Weights of a small transformer language model.
Architecture: RMSNorm before each block, rotary positions.
Each number is 50 + 10 x the weight over its row's rms, rounded and kept within 0 to 99. Layers, rows and columns count from 0. The size before them is the row's rms in percent of the matrix's.

# layer 3 MLP gate, 512x128, rms 0.157, rows 393-411, columns 0-127
102:30 51 42 49 39 60 56 37 59 55 59 54 53 41 51 81 56 33 46 39 43 47 40 44 39 50 42 56 52 52 47 54 54 53 49 52 39 40 56 52 56 50 43 40 40 49 55 81 41 43 62 58 46 53 31 39 51 58 50 44 48 60 32 46 46 37 57 63 70 63 70 52 54 63 52 55 35 43 65 55 51 43 39 41 47 61 65 49 40 46 52 35 53 44 63 51 64 50 41 64 61 49 31 67 31 40 50 55 52 33 52 45 31 59 56 40 72 64 41 43 50 56 46 50 53 57 55 52
104:61 68 41 54 55 41 53 40 45 41 60 57 39 33 58 42 61 49 47 54 67 55 31 64 52 37 40 34 69 45 65 46 56 47 60 42 34 59 53 48 64 51 67 50 39 61 59 68 65 58 40 38 33 55 59 49 42 49 51 63 58 53 47 49 37 58 42 56 53 70 62 55 45 59 44 57 54 34 53 30 58 45 46 52 51 56 46 48 43 51 56 61 53 50 37 48 35 41 63 71 59 38 63 69 57 44 57 37 47 51 37 57 45 41 62 50 38 63 61 52 49 41 44 43 71 54 53 66
096:54 31 54 41 62 64 39 55 43 50 38 57 50 38 47 64 54 41 54 53 57 44 43 61 49 36 29 25 37 50 45 44 52 38 49 50 54 40 24 61 54 67 43 36 44 31 63 63 56 44 55 64 50 47 59 57 55 48 58 69 48 63 53 59 45 48 64 60 57 52 53 39 41 69 51 59 60 36 49 52 54 41 56 56 48 39 44 66 50 48 58 56 60 44 69 42 63 64 38 55 49 34 56 63 36 63 47 40 64 39 63 48 43 35 43 63 54 44 40 60 64 53 48 57 49 42 48 34
088:45 58 63 46 52 49 65 45 53 45 55 48 56 49 45 50 51 58 65 62 50 67 44 44 56 34 59 54 56 36 35 64 69 31 50 41 50 52 39 56 73 57 39 56 38 49 50 63 55 49 52 50 43 41 49 55 60 79 53 52 59 58 59 62 54 53 36 44 39 48 50 44 63 58 38 60 58 47 45 63 51 36 53 55 46 52 57 48 47 43 52 40 53 55 52 44 40 61 62 55 56 36 55 51 58 54 59 60 41 43 64 19 74 61 28 58 72 58 55 37 43 52 40 62 46 43 69 38
110:48 44 41 48 38 36 52 43 57 66 46 56 46 34 41 50 52 45 36 62 61 57 57 59 51 51 48 48 34 36 54 46 63 58 29 29 60 38 44 56 58 52 42 40 43 56 53 59 40 43 29 70 58 50 58 45 59 38 48 31 51 70 49 42 65 41 44 61 72 39 58 56 62 53 67 32 43 53 40 49 37 43 55 57 33 37 44 39 47 29 45 48 52 45 51 35 49 76 48 56 42 40 52 50 30 52 53 61 61 44 32 57 49 51 50 42 60 58 39 52 47 61 55 59 51 44 42 45
101:49 55 26 63 56 38 22 44 39 69 66 46 50 61 52 50 47 46 65 49 62 75 18 59 37 54 40 51 59 52 27 56 50 41 50 45 53 49 58 63 51 40 59 38 49 36 70 61 49 49 55 59 52 44 55 53 39 77 42 53 56 46 44 54 57 66 48 38 55 58 47 49 36 44 41 55 56 53 48 52 52 47 47 49 68 62 35 47 40 46 57 46 50 64 41 55 52 40 54 46 39 40 63 52 57 55 46 51 49 50 52 43 36 37 40 60 48 68 36 47 61 44 38 38 53 42 40 56
094:45 59 43 49 53 52 54 59 32 67 60 41 67 60 29 31 55 54 45 59 63 56 49 39 60 37 55 59 50 53 34 62 52 49 28 50 47 53 45 65 65 30 41 36 52 66 49 74 44 51 61 60 39 39 53 53 74 39 39 51 54 39 67 55 45 51 39 44 58 56 58 58 64 55 56 58 55 59 44 56 44 42 48 35 39 56 27 52 49 41 54 42 56 54 49 58 47 73 65 46 58 47 43 61 40 60 46 66 62 45 54 25 54 47 54 44 54 52 50 56 62 58 44 53 42 47 55 51
097:45 51 53 29 45 53 44 34 58 34 43 66 61 46 34 76 63 57 65 54 47 49 37 54 38 70 48 52 74 60 54 59 58 60 64 66 51 67 43 67 42 46 51 39 58 57 46 60 59 39 54 51 49 38 62 53 41 52 60 54 40 53 30 49 46 52 56 46 42 58 55 41 57 50 50 50 46 58 58 55 45 49 63 49 57 53 35 68 56 35 59 35 58 35 64 59 50 48 49 66 61 33 44 42 51 48 59 46 45 59 62 28 59 70 41 56 70 53 59 52 50 38 47 52 57 40 49 53
095:42 37 60 42 54 58 64 53 60 38 55 65 49 42 48 52 47 51 46 61 36 48 55 46 50 63 49 60 66 61 37 46 47 41 63 48 42 39 60 41 42 49 59 49 33 59 43 54 42 55 29 63 57 61 39 28 61 42 75 47 47 59 64 57 36 47 53 64 56 45 52 43 59 48 73 59 34 53 51 42 45 41 53 43 48 45 47 39 34 69 64 50 39 30 43 45 43 60 34 62 36 31 52 62 61 42 42 61 60 38 58 52 48 63 59 45 63 41 46 49 66 44 43 34 47 62 62 48
112:43 54 57 50 64 54 25 49 30 51 55 54 51 55 54 51 56 42 66 56 44 38 42 35 38 38 41 43 51 54 59 56 54 60 35 49 58 45 29 34 43 41 53 43 48 36 62 61 48 49 43 59 49 40 71 49 41 52 57 60 63 64 63 49 48 54 49 40 55 46 34 59 55 42 50 51 54 49 61 55 38 62 31 34 52 49 52 42 32 36 73 46 55 35 39 64 31 40 56 72 49 41 49 63 45 38 49 42 59 57 52 30 62 51 46 63 46 53 51 52 55 64 41 33 45 49 70 52
100:52 49 51 60 65 43 38 43 64 69 52 60 52 39 47 58 51 59 62 48 62 57 39 47 56 56 37 39 60 41 41 29 50 49 45 55 41 57 66 63 47 51 38 57 53 37 59 60 49 42 48 65 63 32 54 52 56 57 40 38 39 59 49 56 56 62 32 26 33 50 74 46 50 51 62 67 45 40 39 50 46 66 51 65 38 53 47 45 35 65 52 47 49 59 55 38 47 46 33 57 67 37 44 48 32 34 43 46 55 48 37 34 53 57 40 61 54 62 44 45 55 57 42 42 59 36 37 64
086:52 58 44 63 53 52 36 49 41 59 54 60 51 41 36 53 57 55 53 39 57 44 43 40 39 53 55 55 48 51 38 47 58 75 55 59 56 59 29 46 44 58 53 68 60 38 61 48 47 66 50 42 41 43 47 60 39 56 67 37 51 41 53 60 75 67 39 42 38 55 44 73 47 43 53 56 48 40 37 50 37 60 51 39 42 59 34 50 42 62 44 45 50 56 38 58 47 52 77 41 44 33 49 40 51 63 44 43 33 42 54 43 63 35 41 44 71 62 42 48 55 48 41 53 61 54 73 45
105:46 54 50 58 51 30 37 43 48 43 28 52 42 55 56 57 51 40 59 50 47 45 45 59 63 55 57 52 62 43 44 49 29 51 51 58 36 66 54 51 45 61 49 51 49 55 49 73 40 55 34 63 36 55 63 41 33 52 38 51 49 56 40 60 61 57 23 33 56 51 57 49 51 48 59 41 39 38 42 71 65 56 45 49 37 53 58 29 40 49 40 39 58 35 42 40 55 52 43 48 57 69 36 32 43 43 49 53 60 54 59 40 57 52 36 67 36 37 41 60 51 57 53 61 73 50 50 46
091:40 52 57 49 52 51 47 55 55 61 32 55 58 30 48 55 43 61 60 50 49 44 72 71 47 59 55 53 65 38 59 44 49 52 30 60 53 44 52 40 48 34 49 42 56 48 54 49 49 56 55 53 52 56 54 53 44 63 38 46 38 52 47 47 35 40 34 37 53 52 41 36 73 63 77 33 57 54 39 27 64 57 50 53 58 41 57 46 32 47 46 63 47 35 54 62 57 32 60 55 63 56 56 57 66 45 49 59 48 52 61 24 50 55 55 61 70 65 42 53 48 39 43 55 49 51 47 66
100:59 72 33 50 63 44 36 46 58 52 65 52 67 44 30 37 61 60 37 38 41 63 45 42 67 59 63 60 47 60 31 58 57 38 37 33 57 46 31 54 30 51 57 56 40 58 48 64 58 49 54 36 38 59 35 48 43 53 50 44 50 49 44 51 43 57 48 36 60 59 45 55 52 33 58 53 38 50 64 57 51 42 39 47 38 56 53 56 56 49 55 33 51 52 50 57 37 69 51 63 57 35 47 38 29 64 52 54 60 41 44 44 45 45 47 70 43 62 46 62 47 49 51 60 51 58 65 39
086:64 22 40 54 49 48 59 53 64 54 47 68 42 41 47 65 38 51 42 54 45 38 46 58 68 54 41 45 63 46 65 52 39 48 62 61 57 42 71 64 48 41 44 58 44 52 55 57 42 40 57 55 59 56 40 55 49 35 51 54 42 65 47 41 76 42 40 46 61 43 66 49 42 52 55 63 35 42 30 69 66 65 41 50 45 57 52 46 57 39 45 61 31 48 40 46 57 43 44 55 62 48 38 52 39 58 45 46 48 58 38 54 51 42 41 52 46 59 42 71 53 56 29 57 51 32 37 49
096:65 47 59 48 50 52 65 39 39 52 47 45 52 40 18 49 45 68 54 50 44 60 45 51 57 38 71 47 46 59 45 50 49 40 56 47 48 76 64 54 71 51 49 61 54 43 56 51 59 59 34 63 56 58 50 74 49 43 44 50 46 33 57 56 50 59 38 61 41 61 39 41 41 49 54 38 65 40 40 56 48 53 31 54 49 64 74 57 43 43 58 60 54 55 61 40 67 51 44 54 58 59 62 51 57 56 46 52 60 33 70 61 34 50 42 65 52 54 42 49 44 55 42 47 53 59 72 45
113:39 52 39 44 62 40 43 36 63 60 43 48 74 48 42 51 73 51 52 53 54 76 37 59 51 47 26 52 46 49 49 41 59 43 45 38 55 59 66 52 45 38 61 51 40 52 46 61 30 52 35 53 43 48 60 45 44 65 38 42 41 44 60 59 28 67 37 30 46 55 54 51 54 40 60 46 51 54 59 50 56 51 43 39 46 51 52 50 32 37 42 35 37 70 45 52 56 39 53 62 49 49 70 44 43 49 52 42 52 50 65 33 48 57 33 50 39 52 64 61 55 52 52 56 47 36 61 63
106:53 44 22 45 60 55 53 59 56 63 43 55 37 38 45 55 50 42 48 62 44 56 36 58 56 57 47 53 63 49 70 35 60 54 33 63 52 50 30 62 38 42 44 42 51 55 36 57 33 40 62 62 46 51 39 45 63 56 49 42 47 57 30 66 60 49 44 47 52 49 43 52 53 56 57 59 40 52 60 44 43 78 54 28 32 54 36 60 58 51 54 51 39 60 31 52 49 47 35 55 38 42 43 70 58 48 46 50 49 58 44 31 51 54 50 62 62 56 43 37 49 67 54 63 50 42 66 51
# layer 3 MLP up, 512x128, rms 0.146, rows 393-410, columns 0-127
103:47 50 49 47 52 59 41 49 63 47 73 54 65 47 48 48 66 31 44 50 68 49 56 43 46 36 42 53 51 49 35 49 64 55 53 57 49 26 47 39 39 47 64 38 34 48 68 37 64 58 58 44 36 52 61 53 67 55 39 42 52 71 44 42 42 60 58 36 42 55 58 52 55 34 50 48 45 53 53 67 50 42 53 59 49 46 42 47 51 52 42 60 59 54 52 53 71 69 53 65 50 40 71 58 56 46 55 54 58 37 55 71 49 48 40 40 40 61 51 36 49 56 24 42 60 66 36 43
107:36 29 45 76 35 44 48 59 57 48 57 45 48 52 62 68 48 38 46 56 56 58 54 50 38 53 47 36 57 62 46 59 44 52 49 57 59 66 62 51 52 45 50 57 54 61 65 50 51 34 57 46 57 38 47 38 52 57 53 44 48 25 58 35 43 44 50 43 45 56 34 51 40 34 46 46 43 58 50 56 50 32 45 42 68 42 56 73 41 61 25 32 43 73 54 52 46 52 48 33 53 61 45 60 55 57 52 51 46 70 51 55 39 55 63 60 48 56 52 43 63 63 58 55 58 45 76 50
091:44 48 21 47 45 36 39 44 52 61 52 44 51 54 34 57 72 69 52 54 46 61 63 45 37 69 75 48 50 43 41 40 50 61 50 58 53 59 61 41 61 40 57 37 54 52 45 43 36 51 48 45 60 63 58 44 36 44 61 41 54 49 49 28 48 48 34 33 49 60 33 45 68 49 66 47 47 53 43 64 66 56 51 29 62 46 47 34 54 50 53 36 46 44 48 48 37 47 50 49 60 57 53 28 50 33 48 44 39 41 41 54 45 59 30 44 32 51 58 48 49 46 51 49 44 48 39 63
089:53 52 42 60 43 47 50 56 62 55 52 48 53 52 71 57 54 52 57 47 33 47 42 50 37 41 46 61 52 62 68 51 68 64 33 55 59 56 76 63 45 52 54 54 54 56 55 39 48 37 55 53 50 71 46 44 32 38 53 46 45 52 50 60 45 50 63 27 48 58 55 43 42 48 47 44 30 33 61 47 55 53 49 41 59 42 54 63 70 34 48 60 66 46 52 52 50 53 51 54 60 32 52 44 48 43 42 26 41 69 52 49 33 47 53 43 33 32 25 69 34 48 51 43 57 55 48 52
106:50 57 47 58 45 48 25 35 39 39 52 47 53 41 38 67 39 41 44 58 50 50 59 45 56 35 43 52 39 74 51 58 51 50 38 51 66 55 63 52 55 50 67 37 42 62 54 54 47 56 41 56 45 44 56 35 60 57 46 53 37 60 55 62 35 69 62 52 54 59 32 49 54 65 44 43 41 54 67 53 57 38 55 62 56 62 67 54 38 45 36 33 35 57 63 42 43 46 64 55 60 56 43 34 58 46 52 70 52 50 33 54 58 66 46 36 32 49 55 46 56 61 46 49 51 70 47 65
104:60 68 40 54 40 55 61 45 35 49 42 70 50 51 43 63 35 45 57 40 51 41 51 44 45 55 43 67 47 52 49 39 48 50 51 50 44 61 55 62 67 63 55 38 35 49 59 41 52 67 37 53 48 49 58 53 38 57 41 53 34 48 50 60 43 56 27 66 62 47 61 48 39 43 57 46 53 48 63 51 61 72 44 51 43 41 54 58 69 52 63 56 52 53 43 39 47 47 62 54 48 48 32 36 57 20 49 41 55 61 56 41 52 29 48 28 54 38 51 41 55 54 43 63 60 49 78 41
094:47 64 51 58 29 38 37 45 53 44 47 62 43 51 74 50 51 36 46 45 50 47 45 43 39 49 53 43 48 35 62 60 51 51 42 23 44 36 45 48 50 53 76 30 42 46 49 39 47 53 57 47 51 66 52 52 62 45 53 37 34 68 38 68 53 51 58 35 59 45 50 56 57 54 41 45 46 26 61 63 58 48 65 66 53 30 54 55 45 50 46 53 57 51 65 34 57 40 43 60 54 60 44 48 51 43 33 43 49 50 47 67 46 63 49 45 39 34 37 54 65 37 62 37 40 55 40 45
096:58 51 36 63 51 47 35 56 54 48 55 64 57 62 41 32 39 54 33 53 34 63 52 67 49 38 50 33 41 42 45 35 69 44 57 53 46 57 54 44 47 65 33 58 45 45 68 45 45 50 47 53 63 57 54 45 52 44 54 27 55 55 49 57 49 55 45 45 46 55 40 54 42 49 57 55 57 48 25 50 59 52 40 50 42 67 47 37 59 56 53 47 61 45 61 48 53 57 40 55 50 69 66 58 47 58 22 59 53 42 50 35 32 45 55 66 52 75 54 55 64 64 63 45 54 46 48 74
102:47 49 54 44 38 68 53 57 56 59 32 53 68 52 43 54 62 59 44 50 44 56 41 37 62 51 32 51 69 56 63 58 44 44 44 53 59 52 27 30 57 45 45 37 55 68 51 54 24 53 38 42 57 50 54 37 49 53 45 50 46 36 60 67 55 38 37 52 56 36 61 49 44 46 63 50 44 49 44 49 48 58 62 46 25 42 49 45 47 66 33 46 63 49 55 41 55 52 38 62 46 54 54 55 50 59 62 41 53 30 49 58 51 44 53 73 61 48 52 73 66 67 57 51 45 52 68 47
109:46 46 49 34 44 56 36 54 59 47 54 42 44 75 43 49 68 57 30 47 52 75 47 58 62 48 53 56 53 57 40 48 47 63 31 52 51 50 46 46 52 43 52 59 54 50 64 49 47 51 67 43 21 59 61 61 31 35 43 53 50 54 36 48 66 62 49 56 57 50 65 51 53 59 42 48 50 37 50 38 46 63 61 48 36 44 59 60 48 35 54 61 57 52 61 47 43 50 73 59 72 60 58 46 45 45 28 50 54 55 58 47 62 73 50 37 58 41 39 34 51 60 59 58 45 48 37 55
100:46 68 56 64 73 32 38 59 59 55 54 45 54 56 60 45 59 59 61 50 62 52 50 42 52 57 55 47 56 66 40 47 25 43 37 47 49 53 67 52 39 46 61 57 55 46 59 47 67 51 40 53 61 47 39 49 68 57 32 62 46 42 46 59 56 52 46 37 38 38 58 44 50 52 53 49 54 55 58 34 50 43 48 69 43 44 59 48 27 69 30 64 40 59 47 51 48 56 45 52 58 53 43 36 45 32 47 39 38 54 34 62 56 47 55 41 44 53 49 34 58 56 55 33 71 42 55 72
086:52 49 45 48 40 40 53 37 46 26 61 48 49 52 34 46 56 60 63 25 55 65 49 55 52 57 43 55 40 45 53 40 56 50 41 69 50 56 65 54 52 39 63 56 52 30 58 37 38 67 52 71 44 47 51 49 55 67 61 56 36 32 52 55 62 71 62 53 41 49 47 56 52 28 66 64 67 47 52 46 39 60 45 56 30 53 64 73 48 58 59 36 48 70 62 40 45 56 61 46 41 47 46 40 34 61 57 53 44 48 43 48 35 50 45 46 49 61 55 37 47 46 52 50 45 58 53 43
107:56 62 51 63 38 37 56 54 56 47 56 58 55 57 66 63 57 58 58 58 56 58 42 47 79 40 55 50 61 43 35 64 43 58 36 53 25 56 46 64 63 59 58 55 58 59 44 58 50 51 47 63 41 32 58 38 39 71 44 51 43 51 62 48 51 54 41 43 56 34 56 35 36 47 54 40 37 54 43 41 55 38 67 48 29 54 63 26 56 53 37 53 59 39 44 49 50 64 56 36 55 53 34 32 42 54 52 64 57 55 71 58 56 40 51 60 57 52 57 53 57 56 56 47 59 46 48 57
095:50 48 57 34 39 57 35 47 56 55 48 39 58 50 41 41 45 56 45 50 62 81 48 60 54 47 43 45 48 42 52 56 60 52 52 50 66 46 50 72 65 61 48 58 66 39 65 41 37 41 45 45 44 61 59 52 49 58 40 27 42 50 64 45 45 55 49 47 61 53 52 44 49 64 56 52 44 52 55 48 59 36 30 34 39 60 49 48 56 33 74 67 75 40 56 39 52 36 45 67 44 55 37 40 58 38 56 56 51 54 51 32 60 56 46 50 72 46 49 42 62 49 54 60 58 40 55 67
108:38 52 29 36 35 63 42 56 56 52 57 42 62 38 48 37 62 52 54 44 56 41 35 46 58 55 62 43 59 56 56 62 47 51 23 37 69 51 27 56 43 41 40 50 33 64 64 42 49 48 59 36 36 57 52 51 66 41 53 42 45 36 43 42 41 32 44 44 53 45 48 49 36 46 66 66 45 60 50 50 56 50 57 29 30 38 50 56 61 44 48 49 42 60 47 33 58 53 55 43 50 35 50 43 44 57 56 42 71 41 43 55 53 48 41 53 46 51 54 52 31 40 69 48 68 59 44 45
093:51 36 57 46 49 40 49 60 60 50 62 42 41 42 31 40 51 61 49 37 66 50 31 49 44 52 54 44 37 49 48 50 56 63 32 53 51 59 57 61 40 52 53 48 51 54 52 43 54 56 60 63 50 42 37 33 49 43 64 50 53 35 65 59 33 50 52 60 35 61 48 48 53 51 46 34 16 54 46 62 66 63 59 64 53 38 64 38 38 54 72 48 56 45 48 61 59 51 35 47 51 38 61 41 67 53 68 48 52 61 55 61 47 52 57 50 60 31 50 52 42 24 49 67 54 43 46 55
103:51 29 53 52 73 61 57 51 41 63 50 58 47 40 44 45 39 44 51 66 50 62 48 17 54 55 51 66 57 47 38 49 44 45 47 46 46 61 58 49 53 24 53 52 53 53 38 64 40 67 59 47 58 41 57 29 47 75 53 45 47 43 49 46 58 54 33 57 43 49 41 59 59 49 59 54 60 36 55 69 48 55 60 57 25 47 64 48 64 53 36 39 49 48 45 59 60 57 67 40 45 47 62 54 58 43 57 41 41 53 55 51 38 62 57 47 67 47 37 50 37 37 60 54 47 40 57 39
113:48 49 57 45 60 38 61 45 53 30 41 52 44 56 49 61 58 35 59 48 56 71 46 62 60 51 34 63 49 43 55 48 33 48 58 61 50 24 62 44 60 50 47 49 60 44 45 63 52 42 43 57 57 43 54 61 62 44 55 38 46 46 41 55 50 54 59 50 36 55 42 45 42 36 38 76 65 49 46 56 55 56 59 26 50 33 47 41 36 46 35 57 64 58 40 58 41 60 51 58 50 56 48 79 76 55 47 34 57 60 42 58 47 57 56 48 61 63 50 50 64 53 57 51 36 37 62 54
# layer 3 MLP down (transposed), 512x128, rms 0.144, rows 393-410, columns 0-127
103:63 54 52 62 73 56 37 57 53 29 57 40 73 48 53 58 65 41 65 42 44 59 60 62 38 40 47 55 70 40 28 36 67 54 50 51 41 20 66 50 36 41 62 57 54 45 66 59 64 56 38 44 45 47 60 50 65 50 41 43 46 45 42 43 60 42 52 33 57 52 58 54 54 46 53 40 43 49 57 40 61 60 52 63 45 53 43 48 60 54 24 50 55 60 49 41 61 59 73 63 51 66 58 54 41 56 51 56 51 40 49 50 45 40 48 41 51 61 48 53 38 47 47 37 43 43 48 55
107:47 51 61 37 43 47 55 51 41 36 36 49 68 51 57 75 59 44 61 37 31 44 63 37 37 57 49 61 39 56 27 62 54 49 43 45 60 60 53 58 58 54 46 50 58 36 47 51 36 52 54 56 45 50 22 43 48 51 22 38 59 41 68 47 52 45 56 46 59 43 45 51 35 41 58 44 43 50 52 73 40 64 57 46 37 46 44 51 66 41 61 62 48 43 66 43 75 61 46 46 48 54 52 44 49 54 38 49 61 47 51 27 40 52 57 49 63 46 47 51 57 56 59 40 52 41 43 36
101:42 28 48 49 38 47 38 59 65 45 29 54 70 36 39 64 59 54 56 58 39 41 45 67 38 40 54 51 45 57 48 51 56 72 50 56 36 58 53 65 68 48 41 38 68 40 49 60 60 44 57 42 64 55 54 52 50 47 51 26 47 46 51 36 58 38 60 49 50 53 54 56 54 56 59 45 47 59 39 49 55 50 64 39 38 46 29 40 37 38 67 43 40 48 57 40 64 50 46 47 47 62 54 48 37 41 53 39 42 32 58 41 49 67 33 42 49 45 48 61 30 56 43 47 55 68 48 36
097:50 43 50 47 70 52 52 42 76 52 55 52 40 48 58 57 57 49 48 44 39 69 66 38 31 39 42 68 51 34 50 54 65 49 48 48 44 57 52 47 63 51 53 58 23 49 50 53 39 50 60 49 46 59 57 60 30 51 44 29 51 43 41 62 34 52 54 20 48 23 48 47 46 54 56 58 41 54 47 48 48 56 53 53 57 56 43 43 56 44 58 51 62 40 56 41 43 48 44 60 37 44 61 48 58 37 35 39 38 66 53 34 51 52 32 45 60 36 38 49 36 33 47 53 53 53 50 35
107:43 68 42 49 42 51 44 50 48 54 61 46 50 53 42 43 51 59 51 45 50 51 64 55 55 46 64 63 39 60 49 51 63 49 49 27 59 68 39 57 45 57 53 38 29 62 52 64 36 57 41 49 67 56 50 41 60 56 65 55 40 50 55 62 59 54 58 54 65 47 56 45 49 41 50 54 51 52 49 41 31 31 46 41 55 44 51 42 43 36 51 53 40 38 63 46 48 76 60 56 54 76 52 36 43 46 50 72 57 56 60 63 67 42 25 36 53 47 34 53 45 60 47 60 45 76 47 55
101:38 40 51 43 35 47 56 61 47 61 38 34 64 61 51 44 40 39 42 53 44 47 54 60 50 37 52 39 51 53 73 31 53 49 57 63 46 69 48 56 54 38 52 53 76 51 33 84 61 31 49 54 35 44 35 60 47 55 34 62 54 60 49 44 47 38 55 53 46 53 57 62 61 54 44 53 48 51 59 50 63 33 60 56 67 47 53 51 37 64 54 37 53 61 59 52 49 52 34 51 58 57 53 59 48 39 46 56 60 46 41 53 59 58 48 50 65 69 58 48 45 36 69 57 34 49 41 44
096:66 53 57 32 52 51 39 61 61 54 45 56 55 49 56 48 62 45 42 54 41 42 70 50 46 48 47 49 51 49 40 58 49 48 49 46 38 42 54 61 46 52 58 45 51 53 59 67 55 42 39 54 61 58 54 62 56 49 59 34 60 28 50 67 55 64 54 24 71 52 60 53 69 39 49 58 40 67 59 46 38 63 43 33 41 39 33 38 55 49 49 55 60 36 53 30 43 52 60 62 54 47 51 57 36 36 33 50 57 55 50 38 29 49 38 39 56 37 42 48 43 39 72 45 54 64 62 34
099:44 52 35 37 44 47 47 35 53 31 33 64 79 52 32 49 54 61 46 50 40 57 50 67 61 52 53 35 55 59 50 40 67 38 55 51 40 57 36 36 41 58 40 52 36 64 51 63 51 33 53 55 48 52 68 40 62 47 55 30 62 59 43 52 40 36 41 59 44 41 29 38 43 48 50 52 66 54 44 33 42 56 44 53 57 52 47 45 64 61 51 38 52 57 48 44 54 54 56 69 44 42 66 47 42 65 37 52 44 47 47 30 52 63 60 60 65 54 45 59 48 58 57 57 51 47 51 65
102:38 51 53 35 51 40 62 64 53 55 57 71 39 52 53 43 49 44 53 44 53 39 58 53 42 58 41 50 72 69 57 41 44 40 62 49 44 62 66 37 43 64 60 48 40 57 67 26 47 71 38 47 49 50 46 41 50 42 62 47 70 60 47 41 41 45 49 57 62 41 58 49 50 41 68 49 55 64 50 65 69 50 57 49 59 47 66 43 36 51 50 44 35 44 44 43 32 59 46 46 31 40 60 42 59 51 41 45 66 61 62 57 48 57 56 43 57 33 51 33 62 53 41 61 36 54 61 63
110:54 49 46 56 53 50 53 52 47 58 40 67 58 48 54 39 65 62 46 58 53 61 42 47 56 54 43 48 61 37 54 44 43 61 37 53 48 64 35 39 51 59 44 52 43 47 60 47 27 56 38 59 25 44 70 53 47 38 61 45 51 62 35 51 46 42 40 36 49 56 67 52 67 59 40 42 44 54 46 53 52 64 53 12 40 55 54 38 31 44 46 56 58 46 63 27 50 50 39 45 44 48 64 49 56 60 42 39 62 54 52 48 45 44 63 45 52 59 44 48 69 33 63 42 52 32 35 54
101:39 54 54 57 40 59 39 53 42 45 51 60 53 61 62 43 38 51 59 53 51 51 49 57 42 56 58 48 47 64 50 59 31 54 48 43 71 50 51 38 41 63 60 58 52 33 50 48 48 64 40 51 56 70 61 36 60 53 36 58 62 36 48 48 58 50 69 70 52 32 30 49 53 56 45 34 61 48 56 47 67 43 63 46 47 42 47 59 46 71 39 56 49 60 27 51 48 68 58 50 51 72 45 47 37 31 48 39 31 59 49 57 43 52 60 29 44 49 55 40 56 37 66 47 51 55 47 34
089:45 47 48 41 68 33 39 48 46 50 62 40 43 48 71 39 58 55 39 56 35 63 59 48 40 50 52 54 63 59 45 68 55 49 57 39 44 33 49 48 49 49 35 52 51 47 54 46 55 52 56 43 57 38 63 45 44 34 55 53 51 75 62 55 34 58 48 52 58 41 50 50 58 58 50 43 48 59 51 56 63 52 49 54 54 41 61 45 52 46 52 40 64 37 52 60 60 42 25 63 64 62 26 55 53 48 38 52 58 59 57 55 31 69 71 36 47 43 42 61 69 60 62 40 37 41 30 37
106:46 51 34 49 41 62 47 55 64 54 62 66 33 49 49 29 41 52 52 52 49 63 52 46 63 46 58 56 65 56 44 48 17 56 54 52 49 36 50 44 55 53 57 40 49 44 44 38 46 61 49 50 38 53 74 48 51 43 42 44 53 65 56 40 47 57 61 48 58 29 40 46 32 62 44 47 46 60 44 48 43 62 49 50 45 54 53 77 55 53 51 39 53 38 58 51 50 55 48 42 51 66 32 55 61 47 54 47 44 65 48 65 28 41 44 65 45 53 38 38 31 61 54 60 73 61 40 67
099:36 55 47 40 44 48 37 42 55 48 38 66 50 40 43 53 54 54 47 61 62 57 65 59 47 55 24 47 40 53 57 44 52 48 65 57 70 52 50 62 63 36 50 49 61 42 61 29 32 44 56 42 56 52 49 51 45 66 35 32 49 71 63 40 43 63 52 49 49 62 51 51 38 57 41 32 52 33 36 47 53 50 40 49 63 49 53 50 51 41 60 66 39 45 42 63 49 39 32 56 65 50 23 49 50 52 60 41 40 29 50 41 60 56 52 51 50 52 53 56 74 38 38 42 55 41 44 48
106:56 45 47 55 22 45 53 66 59 45 59 42 55 42 58 39 59 58 54 52 56 29 44 26 46 58 59 58 59 54 35 56 46 56 44 40 42 51 46 55 58 40 54 35 42 56 53 39 59 46 51 57 48 61 35 45 48 55 39 47 51 52 30 61 37 40 38 61 39 57 51 44 36 41 67 67 53 68 42 41 59 57 46 43 44 63 61 49 47 50 43 62 66 66 58 51 55 35 54 51 45 50 37 45 51 49 64 30 37 35 55 59 54 53 33 59 49 28 67 33 42 48 41 45 29 58 48 47
091:49 42 49 45 70 51 36 34 48 51 23 47 44 41 50 49 52 43 49 67 49 44 50 42 68 41 42 52 47 43 51 49 46 47 48 39 60 54 43 54 58 52 60 29 63 34 67 52 45 47 43 48 54 58 41 39 60 56 35 44 34 55 45 56 56 53 60 45 63 58 53 55 25 62 59 58 61 45 56 51 43 32 50 45 42 44 28 36 47 48 42 60 45 51 62 41 56 61 47 57 50 45 52 61 51 42 48 57 58 37 55 34 54 23 38 60 60 68 61 44 19 68 53 42 61 56 44 50
103:30 59 53 50 36 44 34 58 49 36 51 54 58 44 61 57 60 44 31 60 56 47 55 58 53 44 41 36 32 47 62 57 76 53 46 55 66 28 43 49 28 57 46 47 49 50 51 61 59 67 42 40 42 51 73 72 53 42 53 54 59 57 34 37 60 49 61 66 61 70 49 40 49 47 49 28 54 52 52 56 42 43 68 62 59 36 68 48 53 58 57 51 39 47 48 50 44 49 45 54 56 63 51 67 50 48 32 44 61 44 64 53 55 48 58 38 44 59 56 59 58 52 60 45 42 56 50 41
111:61 50 48 35 54 42 58 56 31 40 71 47 62 39 50 61 46 59 54 40 43 33 52 37 34 36 42 47 61 63 50 65 32 60 44 49 42 53 58 48 46 50 46 55 68 48 61 33 71 41 60 49 54 61 38 70 58 36 50 43 46 49 35 66 57 45 45 53 53 51 49 62 47 43 38 34 46 43 64 64 48 53 68 55 72 45 41 43 53 46 48 44 56 66 39 52 59 61 65 52 46 44 53 68 68 45 60 45 55 41 39 44 47 59 76 56 43 54 57 50 48 42 45 35 60 38 48 50